{"n_head": 9, "vocab_size": 32000, "positions": "learned", "attn_scale": 0.125, "bias": "all", "init_std_qkv": 0.0159, "init_std_down": 0.00245, "beta1": 0.95, "grad_clip": 0.5, "final_lr_fraction": 0.05, "doc_mask": false, "steps": 3114, "dataset": "wikipedia_en"}
Each number is 500 + 25 x the weight over the matrix's rms, rounded and kept within 0 to 999. Layers, rows and columns count from 0. Numbers have three digits each.

# layer 2 MLP up, 2304x576, rms 0.0619, rows 2190-2238, columns 288-431
507543456534499514511551503479495492493552453525503496433450521498491447499519492581469494549509471518530457523517532452505456486473544525485502488495566541499471505473498488460487459501441457511489490440494488508454444523515469517494531516494446511541547513526523498478506507500507556479524473480484512491541494507520452471498460520484524521477523459468481523532517513490526499455540494498497520566493471539508508490498527527520519
494514522507503472502465495506498492497520505561505515479478478522498504520460524491470486509491573490554474492479502534486501497482462491482534508528531474508488554516497493504517478466525516496519527501425551498481493545506534478525508459528481511473532531488496520507491514525503481525505492498469523503561494541480484501502503492481494479520513478474480486482508484534515488494496491521484465546515518480492532478544462499511518
480474488456463503487474490482485538516482493560487524471524457493504540541545488492520475476521520515513467560483471540467541474497521512530471515461531465501504473479444555498474474474476436523494531503471542501545516516470511478522462507491459540457477546518516538464499489470501488536480478467492510492501528457509474481482467521449461495459559511493451432469551460478501519495524493502492480555520484504500479467490552503491509
458530488470492500480493483519516494523527488516494508503476494461476496516495504513506552535510493473489526508482490476489455473487477500513510518491512484534508513476485518508487503491512502489463473492547504496516498479492506519470504474506446482492496501493491510450517479467504511484496504519498532501496532485483485503540517476467480531487486474480514460508498493491508488483512493492515498494507515526516494497495498471523498
506492512516481472468473528505514516475507510534538518482481475477511476479478504533501511482486525507505494477490497510502464521470475455521502476496509523499514491495492525472457527490540496509496529510521508499544502510520493522505467530464516495521476523503517531515503478500444488511516481515519529478491496525494511508501522530532506500534466497515496486498481523515495512524516471482496485472506498484499497479518499480491513
453480492485474530486533508512513561475483553468502498446559475495498505528458547502461447487484487542494540486494474506495489461558492494526500519514487533483505486518478498462515479499479512520520484481517479524498450504514468513499465498558455522494567491496525484463461570514465514508483502505435478530495491500497518498490478549510504502512543499525484497488510485547493520538527503486515491500525431478526498495492540549519512
471459540456465528519519522441515492503477471479515503476522552536518484527495523511457453525455506420504479522490539513472493481494530508472522447529508513527500483464524487506441538531532503515516502457534571524480515503489471521537556509480547531447509491558494545543502501467476486555546509458507501510493513554528493527409523531498478524448564477468506436493541455496516487498456466476463457498483482481515497529517506510484536
471514504496489529471461488481515516504488484514473517520513506510466503511502475529504519530532484501477489503467510481484503516469481510505480541529482505471471495449487523520475501498504492534470444492460519464471513483495464500500506511526503532500412483504495498471500507511490477490480504469462506518531505512534496492492500526505447479507530475492480484493504466508502498499513521496498477529519502488514525480467496548480510
494525508516506497481482513506492487485487501483465470467517494525472520523517463524501478522522516496499526475507474484491476531514510539456515447507506478522470555521452455492514491520500534467499477480498490477512488516484502522498483469500499510529503478494533531478528485530534493515469541538539475498473481458503506513533491504465569503518489507484487453526508521518493499534466462458498546509497444536478551527489477502473481
467488506471482520495485494543495495501463450516514463505485505457527536468456492471487471522473469511489512463484543501473546435509512493529483485480511471494540530531520510489484530551506530525451481467502485510524521483466533471495549521500486485501485528488486515522479491458502515459464545538506531514466530498511499499460441530519476504514477509462474495519475545533502454456485523494518514529479482483482538456515471473508484
512479500493495546553500423515491492525521568520481492487546491451472512494510489481486480530522464562470486465513493497505507493544477499494423525542515523518539507463476556512467561502525515527480489537527477502539492480501466493451487478453503489538499466476566437481530497514473475465501475505510499507506542560530560459522460561510454533519549478512461471505511499472473477514567460512488467517518498541525550503523541503486536
522505517496489464546522465513505475483448486469516521497497429506488554501498483544497508494501534500559538509502549496474499492526495489537499491511530546448503468474514493538444484493541498493488509513494504520529482538494507480486484477535510511454483487529529499518496490499468500453521486496514488511475520491502485489500502542455492499516491513510531533484471505523537512493465531460512488468513484478546533489524510503550436
470516467494505530497513515517477523485539476501473474533536483489520508521510506527498503474543527506525496491535529505494512509497520510518560464492538520553537489511500503478531484490480479534494456492496538464559478479539534545496538502509496468494494490499497502478560472474514489518499498502503489495523487514514538475511517522498500528528516478546486532472488512484511469505479506494465480501501494499475538493477535494515453
473482483525523493472510520504514508475534522515481479473456517553505475479469505535455487480465502484466486501492507480497515517527450486507541502497454521508499493508527502494500477473518502487531522475476489541472479496507555532486505503510534485465532498472493490486485502455487512503515522505514525473491566509498479511443488524508494553451515527515521529499524512483446492446466512484499529430487465520480461504525465505477512
486498589541506480448513479494489545512502478545528475569479477508509522531432514540514512534505478539499463444502542505511476469493519464522526473542557507456526496525467549505439517511537445527495546470487565478508520535479513507455543530532512486498523537502475510533524490523477522467531445506538463539451468487524508490480501492540528512502508462500492512534467492503466461508530444504485466485477481451558516493545481492558560
500520514466501517489524469521503523520469487477517509541509515524508499490486496488490514477486482510505508496493484492487452548528462490473484535537507492520471461516494489533497459485476505518500475538504510473492472527509476488502512538481484507495504493511540519499472524504516523517525524494460522491515474533499484482503511478489518483460514513493498487478492509485512504497509514493507513472527494493520490508520509475498521
487466546502478524501496557529500488506505541488513502450504483490487500473463545519502460518498505496483460449510471519445517472472493520490493487518475499465533482501483474500504509483518471473469499540512505517466450473510420480532502498499529475512525527434488473489513468490484473508487500505468506504514528454513493521494497484521471565503494518504471503509535515525522484517450451486515503478516504485538485528486508541500537
470468486514526522536471519506532465512492492491509511498482491504480476472472475507472500498481514495495467492498505478499513488515494512491516512498550483514488538491503541509460510480511497504530502495481497492483517487518485492500505482505487493499508515512491485499500515453496478507491540469496487511508493483510498503514517502536477528500502518476492536483477504489493498475517508515494456504512484493501487525484491516501529
492510471514532507497512520500552471491495528488527506523475504484488518491446521492483460519509529510507537501542475473502439520496496474465468523508532520510525521530474489489488483470545482462491491526498514505512497515496491499506496524483534464459487481462502510514501545466530476508511521573521482486505504495468536485476487462504449482504535490488507503510500495477501525507455499456451471523511524468478551538504464481482501
493490517530534496507461485480516507467502491512468509508470485515519510508481477530501502468502472491520501509502502502485482457457481498499498498469525492468545501532477502481521500525475470497510541511537471510549472478511481515472516494529494502520500544497506481520476464534510521512497542482459548537501499495495501539509505489484499511491481437487491491533532458487527485498498472525449473474502467517567489445473520519531470
513439502489537559524516492449449485536524492492527509524525471520507546498533515519456556513516528492521495534486496544479527477521479498524499496515496456487526483532444494484516541481520462514494496506481473517446456490475488536503464496535452523536485534492504502493537539504509488501501522460535536516514533486476508478501454476518498528501479524485501494503518498508476562548520522502536499498489490489513515470461499507522491
534483449544453502491528494461512515490493500500495537471520545469470539518523466533499502526498496519484533488560486534527528478489453497521501527484522521462493476502549501492497537496496518512443520576531494487486543493482497506500487522486527510485470490536454499507532442559517517503535442488506513480492474515455496524489538493518482535492493459505549488538568533475509458521524521560534508485483514564510473466484480511488531
535520483545458503538495483535495518509485473513548472514513460436497549491474489467517525524513525443506493499478473463453496538497497460511502538498481522486512489513479525482537496528473525502491514491512468541464470499489518544503553482496500490484517501527391499437546479487443544501482476488458470496525516530455510480497510516502506544519524472519530510483509481514546567519499506443495492465483519472504461469460488513548529
517452499533524530477552480484488461530488492552505477532505457532533481488507504500536483491484540517509498495479487490453505515494518437500486513488467499474506478522513533492509534501520510520501532481552479485483510483507511496491481487459481513477534494513488540546501550478517503506502523488500493521466510484495486478528472488498441436512484498498490461484529499487511499505513478470512465517495526495500490497503502476497472
505576457501560467490536451470489511506500521498484514445506485478493521530497492503525528487519556503532467455475468514489507490505511534513512508506507506520560503504489485486529445535481571524543530491479466450535508487447499494446528449465464498499539504522491430523458473498450518504483523547501551515481487524508482475560456455511452526485511477475521490470477502490471503503505516454491498492478483547511461488475503505473464
493511487486502540502498493491501499473488517516484476487489483512477503497515483491504527461525501488504494496510493480502499479515473514510511487534488481485522491502517538498521505511477466480522489495524497489469486512505520529457550498529505506512507480517495476504502474513514473516506532493515498522458532507490520471471499505492484480521485481500515501472471478503495517489498493473521502489504513486499510491534513517482499
505525481486489508479501504486493512490520492487491535478484522511509485485463515511469482495458499513521464519509506515523497532487470492515511499503521500524511488497474472546473485530490503535500515492468533505491502527477503475476495480505492510478494493490492499474548508504507542520499495504490492534525503497517535473474478500496503500528502501538505531505486498499547509487512532497478497493496515507477519477475456501478540
514495501498470483446504455460505501494542496562532529464494467501514504529521507494500533471519531478474420505534486510519476500461507470491521491522547532495512555509500486472458514502487508504562496485482515477522499487508472479492501479538443482495472456489506502496505509483471541479523504501512512514506445522528486522516543491478509490478541468456490464497517531512443495527527503493503513506465509489503539488514486487505529
509471509521474541512522509505452502545495522508529535506508514532470509510509488538485489485495495496520498464532538471476575530501482488503536491489478530485438481510520518478512456533507521501522492539488506533451492512473500507456544508459535501489510485485491518512485533498453496505481535471500485458517539536518526500489505489509492536477490493484549471471478498469458508470527461477504442539489510523525534474508528503478533
532501536477511510488508504466464517494565491482516515482474497465519508500506533503520496520473480477514503500488542497506561485488498508514545527455528502491446471493493479506509474470509528487503504511510524469486491482485514510516532492525521500492537509508531491529465548493478507483524474468524481503460466505512503491485461495538498508488489508514499562481530492496465501496512495515514475511483483499555524498474488428497495
462477476503499498534495504502522472524441454495511498512483534470480532527496497473426498510493473515421494520484473449532493494486493548507479528471521455508488494542518538535497478512503515483521498507488516495515501446479491486480524515502465500510483486463494478569533564522497522496504543523506454530481492496520458528502542521501484491534489482489501480456494476489525497480486494414453503547482492500511517506483481516518504
517486518494498510485468534519479517532468515524522514498491468472522511495500510493492502522481549527520542517480509494506460505484531508532485516548515554528565514485541506526471487490473495488494518487522502518508466523505507504461525483520529516504467506515501490450479501536493551508520507538500536537501484520565508512442478530538504522531555530486477526495507505486516509523482489507488546525525508476507483494470478496477517
515524532501494507537525492524507513484492507532554473499486495495503530510483543521484520428507439487504513440460527506459529557450521471461490512494541478543473523531493498496547494508501484534490519540491487471493495502513504477534488488489523482564489522544510507506461459486520530505476474478491520517537512492480444497497546492549553478499507508471468464479544473546463444471533417551489504497498491491540473489511492439481491
481519527527477526496520502508500506493515466477483517545496523504496510494501471500494502511506517471510506508492513532496494492517514478495484526499495497487485504516480508516497529474506482518493492490522491500516510497490528491472484520533474530496492524517490501471525509509512500501495494509496468471506542499540506490483496497504508487508507510508476478504515511458471507507493501499477476522501494522495480502492494482502545
474489438497501486500500479520546442474482494515530513502478562490528490497481528488526500530442480529547552503449522453536511510499496523485525510492539580480482472493501530489514535487494450453523514491481488493555494504498476494547467488473512511460542499534488510490534525514512472463491493505450499523497469477495533491517530468460448472499466438510511523444525510509551500507498513517462475534486482477536539499492515487511538
508487508506508519527461483525488475471493513519498496517476515481515496509491494511480508510484479506503478508496496506479506521485480501525489500544522514518534482514523510522505507483489500515469458501496454475486519516489504463509514518489510510506482510495501492517495519531508502484528504520528486494496492499541486510493509532528469515495462516515476522473470513506488473532518496491535495497510493505502519483451517496504501
522563552514529461529536456529535512519458494521505479477489478508473513469519525496487456516475494501554481529551554479491484495499527591530496461464499512522467494507497549488469497504532485492501501476474547489469460492496500509503514486492522478451514516520455483509467524495484499492493485511537490499463559533474462491504501483515512494455528462466530590473531480502513443515537531489457450519493461503517542500460467496481491
493445491505517551499505515513499505535554515474483509530499526517463494473482507574499508490500448542466523432546541543501528502534491486490574507534524492430524485499461560543489481521482528545533498499502497503494510485510426455516513498467498519482488508451564519536514482512476518503546542510500488494513484445514525510489476481500438486470509544483496506502507529476503516448521518498499540533500535536482492533502525489527512
469478476490477518451479497506450500422455447489502502512501493463518552470508479489499512478531442532439434516468531442520461516521478500480509468512517543460496495476504546509483444505550448454500469546493509521476533517515470481479497490514525509519510506482506499483501501493460532491486505521486416546495501506477509528485513519474493525491484472475501492511496478503528525497524544525545507511503434554501509435510536487513528
506499511455485483498501453482588509517493510521535493456500481465503553500451516536514503521528534536553554514525467523498461509509516560508519505465501471494430485478512522503504477485474510497470520484508487506516524530481531507471513504473500520439503495513510473488536524497480493527447503509489562485530515507489538491473523452511477506531467553476512470460510515506500527504533521541489506533516483493517490439470473510531456
524512564484496512512487470471419496500469505530553556525499466486483463519505504491496475462456535509512513478460495568522543491507531495531510493526471473500470540509480523507511495433550468463523504554507529493525499483492476507487493539449465422539460493519506469521520456492524468503498466541491483458443473525473525549472451509502489467485491525493494506478523528521503506521521546463473543526551488493505550472434500496462471
521528506541537515424498490460455524496519515521501493492473488491490492529460506478530524509485480525487437474534490540531486497483445487506473461511564492493465464468490535470465487521507511517527476456506523474494514507484488500531467465494525517475534507535475534453514510537467537492519480478496498528489498479486520555479480493534448493509507515522499519502499511448486507506540502525539481493541485529513512466478482499484483
501514487469485514506481515499514509498491531505521510522512498434538529512505492486491488491497486487481454501494502513490500474522495487498503498527476504510506497509480514491500524461509519499509492490487522487532498485507512482482526536517486498487477501500512514473519481470501500503485524515478475503526524498492498510473473491530498505509497499527486493493498544490513489476514515493498511506513491482541515459505479502508478
498498509492515497508499512499494478500499493510493502516481508506478491489507510492491483525505481491501530476472495501515501490488512511489522505507494509504500489488497507511501510516488522496512499473499478492488505492508511539512504490515492481516497515497490515526518528476487468486496497523522500484500512505530505476508492508497503510503511515534494486500496494524505497517492484491507489499508486516461506488488493487510501
508503497493502482516489551498479499502535489529509530518475522505511493465507485478503532498504469497509493528500479473487502498513508513490499497525513472513485466459509498507518501533498507526484486495521512459532529492476510501506479475517524507492499510498499506471521495523495502486466487531499507533466506505510530499491524500474461464491500527481497489493451513525525531481481500484522487507501496530507486499494524493507483
504467475487535495522550500518497494459523458507484496502524501499493506480476510516517483477519529494514533502503506515487508474481467526489523504513470488484489510475500514511525487481514496506476493479526531505514526481502499528515507504491485488481523483496527474483481532524498499488465462482492471531494483491479480526537511450542503467467501544519481507498516524491488529492502510545486516460502467528514521506465485487522523
462528517489451492477477491463493521504528476509475536492543480493482523488541487513487534504500519493504529495462500503511530540482489514507505511516539487470517522486478514496479504530521463512481499524501494452502537502540505468466487478499481491523497481510482504510535494505500501468489498489494454470472471500482514530517516514521521503490495508480520515492465491490495516465535525482513521473527491471524475488499520509503476
531495514524509507491519521485496503523491522505505489501517486487503522488495503488524488504498527498502493457489487495490487491493517502520480489506515498506511522520490509508517480539506491487487490524491509495521484503494525516482488509516505492484473499515500490485518492478478484517476513493503494473494527514501512487487498503485513500520502452499501489491503531509498510490473500498497509496484470510515513503484509498525523
489493477493528526492491524490503503518476483516528492466502495509494505466500500517519495516488502504507491473527507516512485475525479510460529489489535489456521544528523482507472516524493513537526481514449494477494470490548519493504531479510530494508500504508509471505538508512503525479500509465516528514530479537465477490492452485483488472522528477484528509545524478462513485518541497512468488521546507511501497483486482490488476
# layer 2 MLP down (transposed), 2304x576, rms 0.056, rows 2190-2237, columns 288-431
517475521520535484482509491528494485461475498437473511483439487494529471447501489450509503493545518500516476506572485475484531444478503508516486431512512527516453471504514489452478509566496416507465468506479504479484496447545549523530519515498561461532533434480498471508490541577480480559541544468499504478497517448459510520488549456436474526482431502520530466494497460461527564497501530510496486539490509452501512494487520516508516
486533530506503514471502490490485491503485470490508525495487479550524535512468482455480517495492566536547478457494491490460466515471500484487472527477527482507476474451529517514511481510506510500508472502549512479518471522533495452488485498497511537489537529522485484466462508498468492507512479518535479520533495536508481492450533505494501497462485488518529506508546486530517489473485506456487523513498447511531481483533475477502484
518497516523459494521482505508487465485522557492477538496532511490517511529503519539504461527456473539471418469510477487507504477544521509542490541486479481492487521461503485503571501461442475457520549538497507472490469470530504508514510504481518476493499479469501461526506468476470512492506471496568490513459541504520534535569496499468440543496525508468460531547481493473482424517499489518528472499490491499495515480501517448498505
506506500496458519506492459490470501472493515510504510482498500500542482479484470496506545466487498474539505509524524514472493552528508500464494486517487490513507501463470494483538470532501483502541485507494485527541439490502495511505477481480533519474486504499509480546515474504499481472508456541500480465501529503484492503546512484493494471515517541463492474504451494494488520513486503493496465469501488567508515522497470503477513
479485473511516518540484480489482505520546478493468505525511485501501479511522486510506497530522496481514507532490486509481479499509471512513496509518502505490511509502505516518517499481478504528505500479498525511493518514515504502490517505506518508498495475512510513531484505498501548489480513477475485506472480507536508484516522491468459517495524511472482519480499521492485503486511514467511512509522516501484476477468490505513512
477485526521500481462484477447442522477477500507534515453513481490527555512481502506490519589452489500475482526497505499466476507545509443503512465520506529536494487540479498515483498509515552490503515577511510527546541502477518484502502532555521499506465537500525492483533556486493504532541468545547502485493493517441520502486481473490469505459499495488485498535451477499508490440524489463511479468488502483503477501467549461521560
469495507489503503456492496526546517509547499517520499517505542497496524458478534504510544442511479510497491515494546484540463539497456468509485543446504504546493525504461457519504509476510498458530512529493462493481445479490509457511440464512510467511473561495455495518491478543541504496531469535518463496511472448527518463479505495492555463479478486508521447510494519539429563531474499490493486511483467494558495487488495464459514
507508535494508496537492490519487484503541535513483450509523567470524484462486486459542490489482515506495481514532474481517488489521490479538459484469491532452502461573498484481523530552473501505499533498529487531508512520541520472476504483456471501489516495484461446536514500496493487505493504515506488459449564442505506487467502493537552497482494510504547492511502512494515525504485467529485548454466484537493519487507519469527496
480486436519487497475512480499504464519496514475508493487493531501542515504546533466522505506558542501518525447450482462479542487511452510511494571477508459482487497499499513462489544546482462539476507531474498532471480497498516466494494499560485477499502462520516463535470468525483458453508505472484489501509485513482517513452488465547548497513507531506470518503502515499468493468518488498473485474541521476549478511512547473509487
488511473496522482489478503536515490487475516487525527512535554458475517514481468487533504463449458468507488500505495520449474426481505454478501507452528502523474513528524434483502530470497477499492543496493502494506501466496484551491492498465484507470510450514511510536439507457477483486534457543541464515496505453520551499463490496505487460548531537559526461532476508512479425500455491506533479465539495466464548520534485497494499
449435515517483506499532465478486516527526472441523509526487489497504517456526482562512478502504493506485530549517485595481532497541447563514455534475470487474518538484514477454454457568523445482496506488469510500502523478529499561476490492526501546537508513487495504542513500491507506497497538543525495462484508532515506526543475506536510489497516513493513498514512477495498533502480460463530549501447512517462523508469525475498511
486496510481478472525545475470473498493454516494478491482508489459535552510519515547486533504562501515504521522463597511508480488461454474488516500500498513470478465477543502504498532507523482490504512548511516528498508505490513438522556472477502503490502539526522514519514519512540487492503511526486518504496488514492492450514516515518485520517480503510522480495521541505490510486506513512495491495455477452499518489492542462493505
553476492511510476505509511487465488480514440488467494545495482518523496486461498528531521508473503505560544481505502493468513525498501512422572469469538496437526506504510512524514485434500462507498477480503459472546483480543504536474504457517548474476455474501496471493527521510499515473521482480457518496524506461518557495493549491474492503496541458556449513510521470502525531523473486512473455480502494507463496514539507524539473
514511487452535502512479482530481491455518552497494492529497517496536521489493509451490501509482493488513523511525473516512493557546505506501502476483465516460548460510493488533490461494514521480580527518500471522502513493482521473545481493501507498482462535510482491451507459466513570510566550519547504520483465456472480518513520496533534502520468503487506520471493493477476490443475476478511500473532477521543485439491566491504493
495457516496503500523506455452495464460525512543469488530508542493464480484481467508535523534470481476498503455513459549492448491464482462476510451516505490491519464520438503613482481515513511512493484505509466437557539569511516522521488502498508557550444474568487504488482552490479477441508485510463530490503498531481452520428526533516520499508514476545461500444475524473552456498512496486532538469534530526452454527501492522477528
507514492529537493515499524454489493496501539536496500510506502519479494528514528473512501515502508501507513501519508539494526485469506514491524485482500510505488521512529477492495508500525494480473516492504501494515503485488521502531489495509492484464482476516518485546489498492512494473473477511523523472505466474542512530510461500508475529504471516516500551504512506518525492502513506498511492499494502475510496504501500456493491
510538485475512454461499499457488472529522483485503469537514501500505482510526474482502507520487493524522536482505503487516508498520502522494499457508529504532491498494476506500486518512519534496506497499528516489523575485467539483496533463547461467515525488532505489527526489491506510546502489513469474525537498506509531482516529518495506479491513512523543514506498494506500550526545512543500516495503485520525551448509466503447461
499511492534511510525491497498486502514510502484502539498506469469522516463506516480462464519528516505487527483532490507530476525510455512481477532459490495530478542534505492484521487483502506551470478488529500489509496516490506512503463510527512517501486512508507506500515497500479541477483484514530504521486499549456520492491473505492497537487475499493515519531501487502495493491479500481516469481494493505510521534513521502502495
525494510467471503505510487507523491495471495528469503541485499513495477518524481505514479517481493481484536479500495487493528484478481533516490479473523463482468481511536486521521495512503507524484533504475474530496509497517511496459504485521485494509502485515498500509500494501518525468464505469479507496506467510517477543518489552481507495519474522508479538471500508494522497506513497491486516481490428514488467499495574502511503
491502530492469519533534504495496532535456524492497478487483494504482540508510484485487477506472507485486500490465476494489554525503525536458498525501467521494501504508511500506454493518494501504513508511524486495508506506472479507496460509493510491493490519521489505492547485458459485524515454522456520493460479489535474485524510446513478552520515499510490540465461496491464528492501508493502477504501522467512481474474477483489510
499515510491499497486478475504548500463529538519488516542489526545521496519475481478489480511458485556501489509522507440484494525471536432465510505524497468474521457463473508463476514524477506499550473520543449506493500492473473447490495489528514502493552460499547499473487488513494498533480493485485506483473489530471472536515510504492524464517551476503543506490501489493578484494475558500486539495483531496492461491524517501494500
511491546493540534478470485508541444433520503482551506517505522530474494540511475476539520494469517512465525500495470491481473538488477496488514500537532521507557498499438512488514564496505466502498541485494480536508516500474515519510422476549499540429488490514510485558474557471490493533523459535499512542522469524489518480504544528497539501499490479521442533439445497533475518488542476488503468513525492513474514472537440501519483
518492470537505527514467464507523518507517489502502467526532496523482513448452484486508523489490458496483499504472466480499531499496512510484495445532477503528575483477494508478493490486507537404486428498525474486521492422480505535480477508502474509490530516456532480503557466543533458487522527495478474536492519499519538501527484503495517542522498482509493454510457492480483520508545496512455487483542521495528477522490495469504487
507514544514475470517498521532497540489490509534502522469498508502477515525510500483509483498484480484512497551481519482528508467512488527508503484531478514495521484505507476533487514509452491520498474459471524476515487479512497532504494506528479543474514466526455514482508529522448497487499527510509509498484493519485477466519499496473493496473505506496532506480514519513496527535477530455540517489490485472511505487532512529508531
501503513500501507505498489484517478520502514444517518476532495514447523488487478547499464464547509539492486486504503499434483492503535492508488523532469496475526511507503515537468467502504514485479532515497509524574531481527551549499504509502520485521473459504501476492501514486489512495535537526523497493572503514434489537490515431471506444526515464510496464542512500435517486507477538474482490470523527493525497507490469482498505
494490497518522486474526502474505514522491498519492507531488512526499529506500501504494508475500514492529518499520512497497507530509505506496505508542503484506490482507527485507530498473506470560518502505501462508520528501495493518495495478484487497474480531486503485477509511493492533498518542524508479504502493490498512494518503500497503474521486486479479499510494497514515486492497506494492507516502513518481491509491478486518506
464487481474525484498481478505474490465494509495477491505470488494531495516484523525480501488505478521508478517480515494479505502529497520505511494506510479524500500452514490497517505502535481523539478502476463504508529518518510512510470529486481512519515509492478492505495505481480470495496515520488513480496506479514469495489538532530503509496494515449511478489518497490530482489501487531484497499506505534483510500495508495509488
500549507496494509473508539508456482500477473533493495469512526472516499524515473494469504511412490490538523486504503457480506516485491492436517507453487519533478426533492493571506524511497524476491535513510484548473482519523522487504470538508502486481498506564483511483461515480470510466462477508523501515491535471496507483478482501506496523470458469524501528489515519511502555517526471469455547495476501488545491532479527494484517
514510493509503458510491499513492478477498523476527482491448470508505513482509553479467523527529485517488476519468481503505499499478511484492488500496509461489484503473478480516482496482521519462485497450487480467536502472498469500500450467561468493516492491515478497511481498514512527523565507504476507526503464493528513511531493517501496462473505542521492529506522510497529485495509538491486527462478524464471481495469496488514462
452479489505515504491518501497487517481522513512494488496500500507458504464539460497485522499494461508469508488511487531505466504546485516507515490491531524497476525483504530476514517509478534535496529504480482542495506497531493501467451503524539506506491521531499480495543531528512477527533500464473501472499508504510478491460517522492497483501483533500476501516505477450481493520499539518447500468509526543464486498497467476501515
526489508490527495542524488480483463533522508476496487521523517505495489500509512495485484485486525517534439518488464476500521434547512515530476511532488521533521469457494524475499462498446473525481451508522508468527498496486499565477507536556528545451502516527466546549485525492498536471492506500505488522505501474474539492467448504515513469502475526523502475471490535487489493477486462469507512525500490469504499510452486502524511
497473514453504503521503493509522456481522493475544488453485559520422485468509467533471515466516511464500487527528487501474496452502512489493528476495471464489503512492524508482501448492541511553484502491515500475507529482479427503490516504508497502539521501503491513512491498512491467475502520459526507499506450476496484536491509497507521502513496505481516529490476507496508517490523489538545438534541512477500478473493510519509533
527483486502480535489504556552509523470434487514502528473492489483512519534472515475512499481535516546474517488512487505538488468504476500535471511528498475535487510515494492501525521503510497512495542518466482550524484517471535467501498482530544521540513510540507480510521506482469483527484489478466507523520521503500474498487505522555515527476517479481502498491522513508483514480499465479522511490551499498512553549542509475494520
515517499489523489490526496497494471502498505533507523478506501484523472507484515503485526497511515484496498508499499459473507493484503530486493496492504491505519489491499499501508491500497506520494522512489503499477494500487491485497507502493508475502501500501496484495469503489511503489508493490539512507505485508463495487504521505478494512499486485494489505498495456529505488496525527506521499509504488479512503502513507522460503
516499492489502489508523448471463501483468522457483494502502551462478469520471491502471503456512495578471501526518489447527528463499507453550480494532470491490514534516507527549484547514518468515531541537564530497509497496472484513495511447505494511496497518529510554494495509497487514510479533478489492528505519475484559468536456480500503550469548490523525508448497470503509481526512496477493473527474556507490507472446513548462499
529535476494511505530521488509494497510494508514504520496501483494469493497507505492494444481504483499497495469525503480517462478497508469487502480518485525512486526502493498526507499510485515516531534497500522493523491472510493505500512512522477513507463509477524499505490489472507510518473529504493527492520511500498535496507465483504490494522494543521511509479506520467500481488505483456444483513523508525506506492516469467529517
531441460452511514514539523486496493486495514496515463485552465502526467520519488465453529517519490505455482522437503552527513495501474408516540473511505505548533518452495467444508523497530516524514505526522521483476524535472481502526537527548474502513522501514510506532455482515496514518523508516453542468535443559515512482544479487458513496511496531532493459539479503493494526512449494519497524492447521511493487484517496505541493
494430514465486488511524479492485528437543532476503466527505482553528501480519506460522552458550517492526536510499489466470496488538483474530468522520470534485510481466457506516471512524495471476528513491486523470501461471467463530484506474537518506477566494513527457484504509504505480516555506455497549521504520469501498527477490518441456457506526462531485502469512535542470429564493560502479500478493429472536504531513520522500469
504455498483476512513496434467528460483488494506541489465511503501469483472485496471527452519498497500507494517511505490473525505533491544502520508512530555521512482493518562510503471473506493508449490519516504533496504476477462518482484533523493514510458534540520534509497499504492533511528491520506467483516505517475538481494501527477475516486519470500514492482487480509489522542466433493465479502505532500528489480557480500537512
491516510528497457522484522473491481509502491482494517474480502475491508505447530517486542515504476566474497455491476478522471518480507461479521538450515523497516457511513512538473479508483530522508493497518496502503509486489503492462508542530516512527524466532502497501512479474479461485497499491534451492508486491487485477518544506458533505520563482509526507528498562507531453442506459485507535467519503515487524465547478502497485
516523528500495458429477448489530473499469534510501488525529505524516505502482499432558484486459485475482564480499506533514487498491479575479510506516509464464474501496507494492467482511530481493473549528490511552451465517532508449513485515510528446455446494484525493504494520423488505503467477503482505509557487547426515460533539491528572519475531486515516496556508532525514488505500546470485481463497497483515542485512513493481537
499494524534519500513460479469465445500476538522462455518478483547558511493496472468524470504521461482487499504480469460472481501484559533483437501445468499487539517523487488524522525509526530509486511516509556502501506481509501536508526472493466486467465484499491506470493439505519507542507473512512478511503528500509514476541510514494488494472509516503509504503569470479475492517458455452464507530517498490491453506516522519461492
503519492492507507481504509510497509489514516521511505483490480483502490512496516531481496498489516508512497486488519501479504494533484502510491516538514489512535492503487500525511521515458512513455517517495494494501500470489499462485507505483553466510525531502493479551493501493534516521508551487523486512510497513498517530540494514510476518494510502525506505529473515492504516539476503545526480490510497502485479482502515490505525
520513477511505508494486509530503479520537497501489499472493512522506503496501496485501518513512520495502477504533507502508497495503469484514501522499511494499513510500514506504518502505503483499467497512509510510507514475510511500497507517477514514495516531517484495509531493518490523507531516491492519533492498488492488520492504488514477491489483472485514486481521495508505517491493516467502491517486497478492509512495501509461495
485519546490499520513500498480515488539494493544488474524483509532475513503535497460476502497481494499478460536470508496517508526505522524489497466489496527502519473473461499466516517485451523499518490534516523467450486518493486535523492499524505481580500496497484490509522501516508521490508527487460516462489457518475500487502486492508478500471460512472481491486499519523514484523466459506493468481518488497540476490493501493492490
504502522493503499479481513488519514500464538499468527505485520499531477475527474465489541519453461501491475481487451508542476506497501494479494509522505477513509491518476509508499535502459500505509497527496500493500492536529520461506479493503474502513509523517489494502507479482525500524480497518464544483517512488524527466522495526510492477465515496520496523494493494521490463501511492482518487495509523494500496504512526486512489
521471491509513539481519514493500530554477505497530493486475510470544512511483474507496500494488441481495512494461476507517532472492492499492499515502490521509502516519501503504491527475453485519490468528532529473509528519524492511519504522515510488474516493484524507503481538519489490513517498456502487505465495521519513513493492500456508480518462502507546497509533513502503482532513517491514523552522528507490474509499485502507503
474499475493526496486493504513509532518521467489504519494498473498478504520509497510478506491511493513500512490528506477522517480485496474494524492492498505536509499494512522485507480490514517505502509493501479496499491497492491488502506464473509495539510498505510513467511501459516487487503483506486509503487500501510507513484492483515500507501491494500484501494513514489520485530516508495508499506511527506494471508514482511502466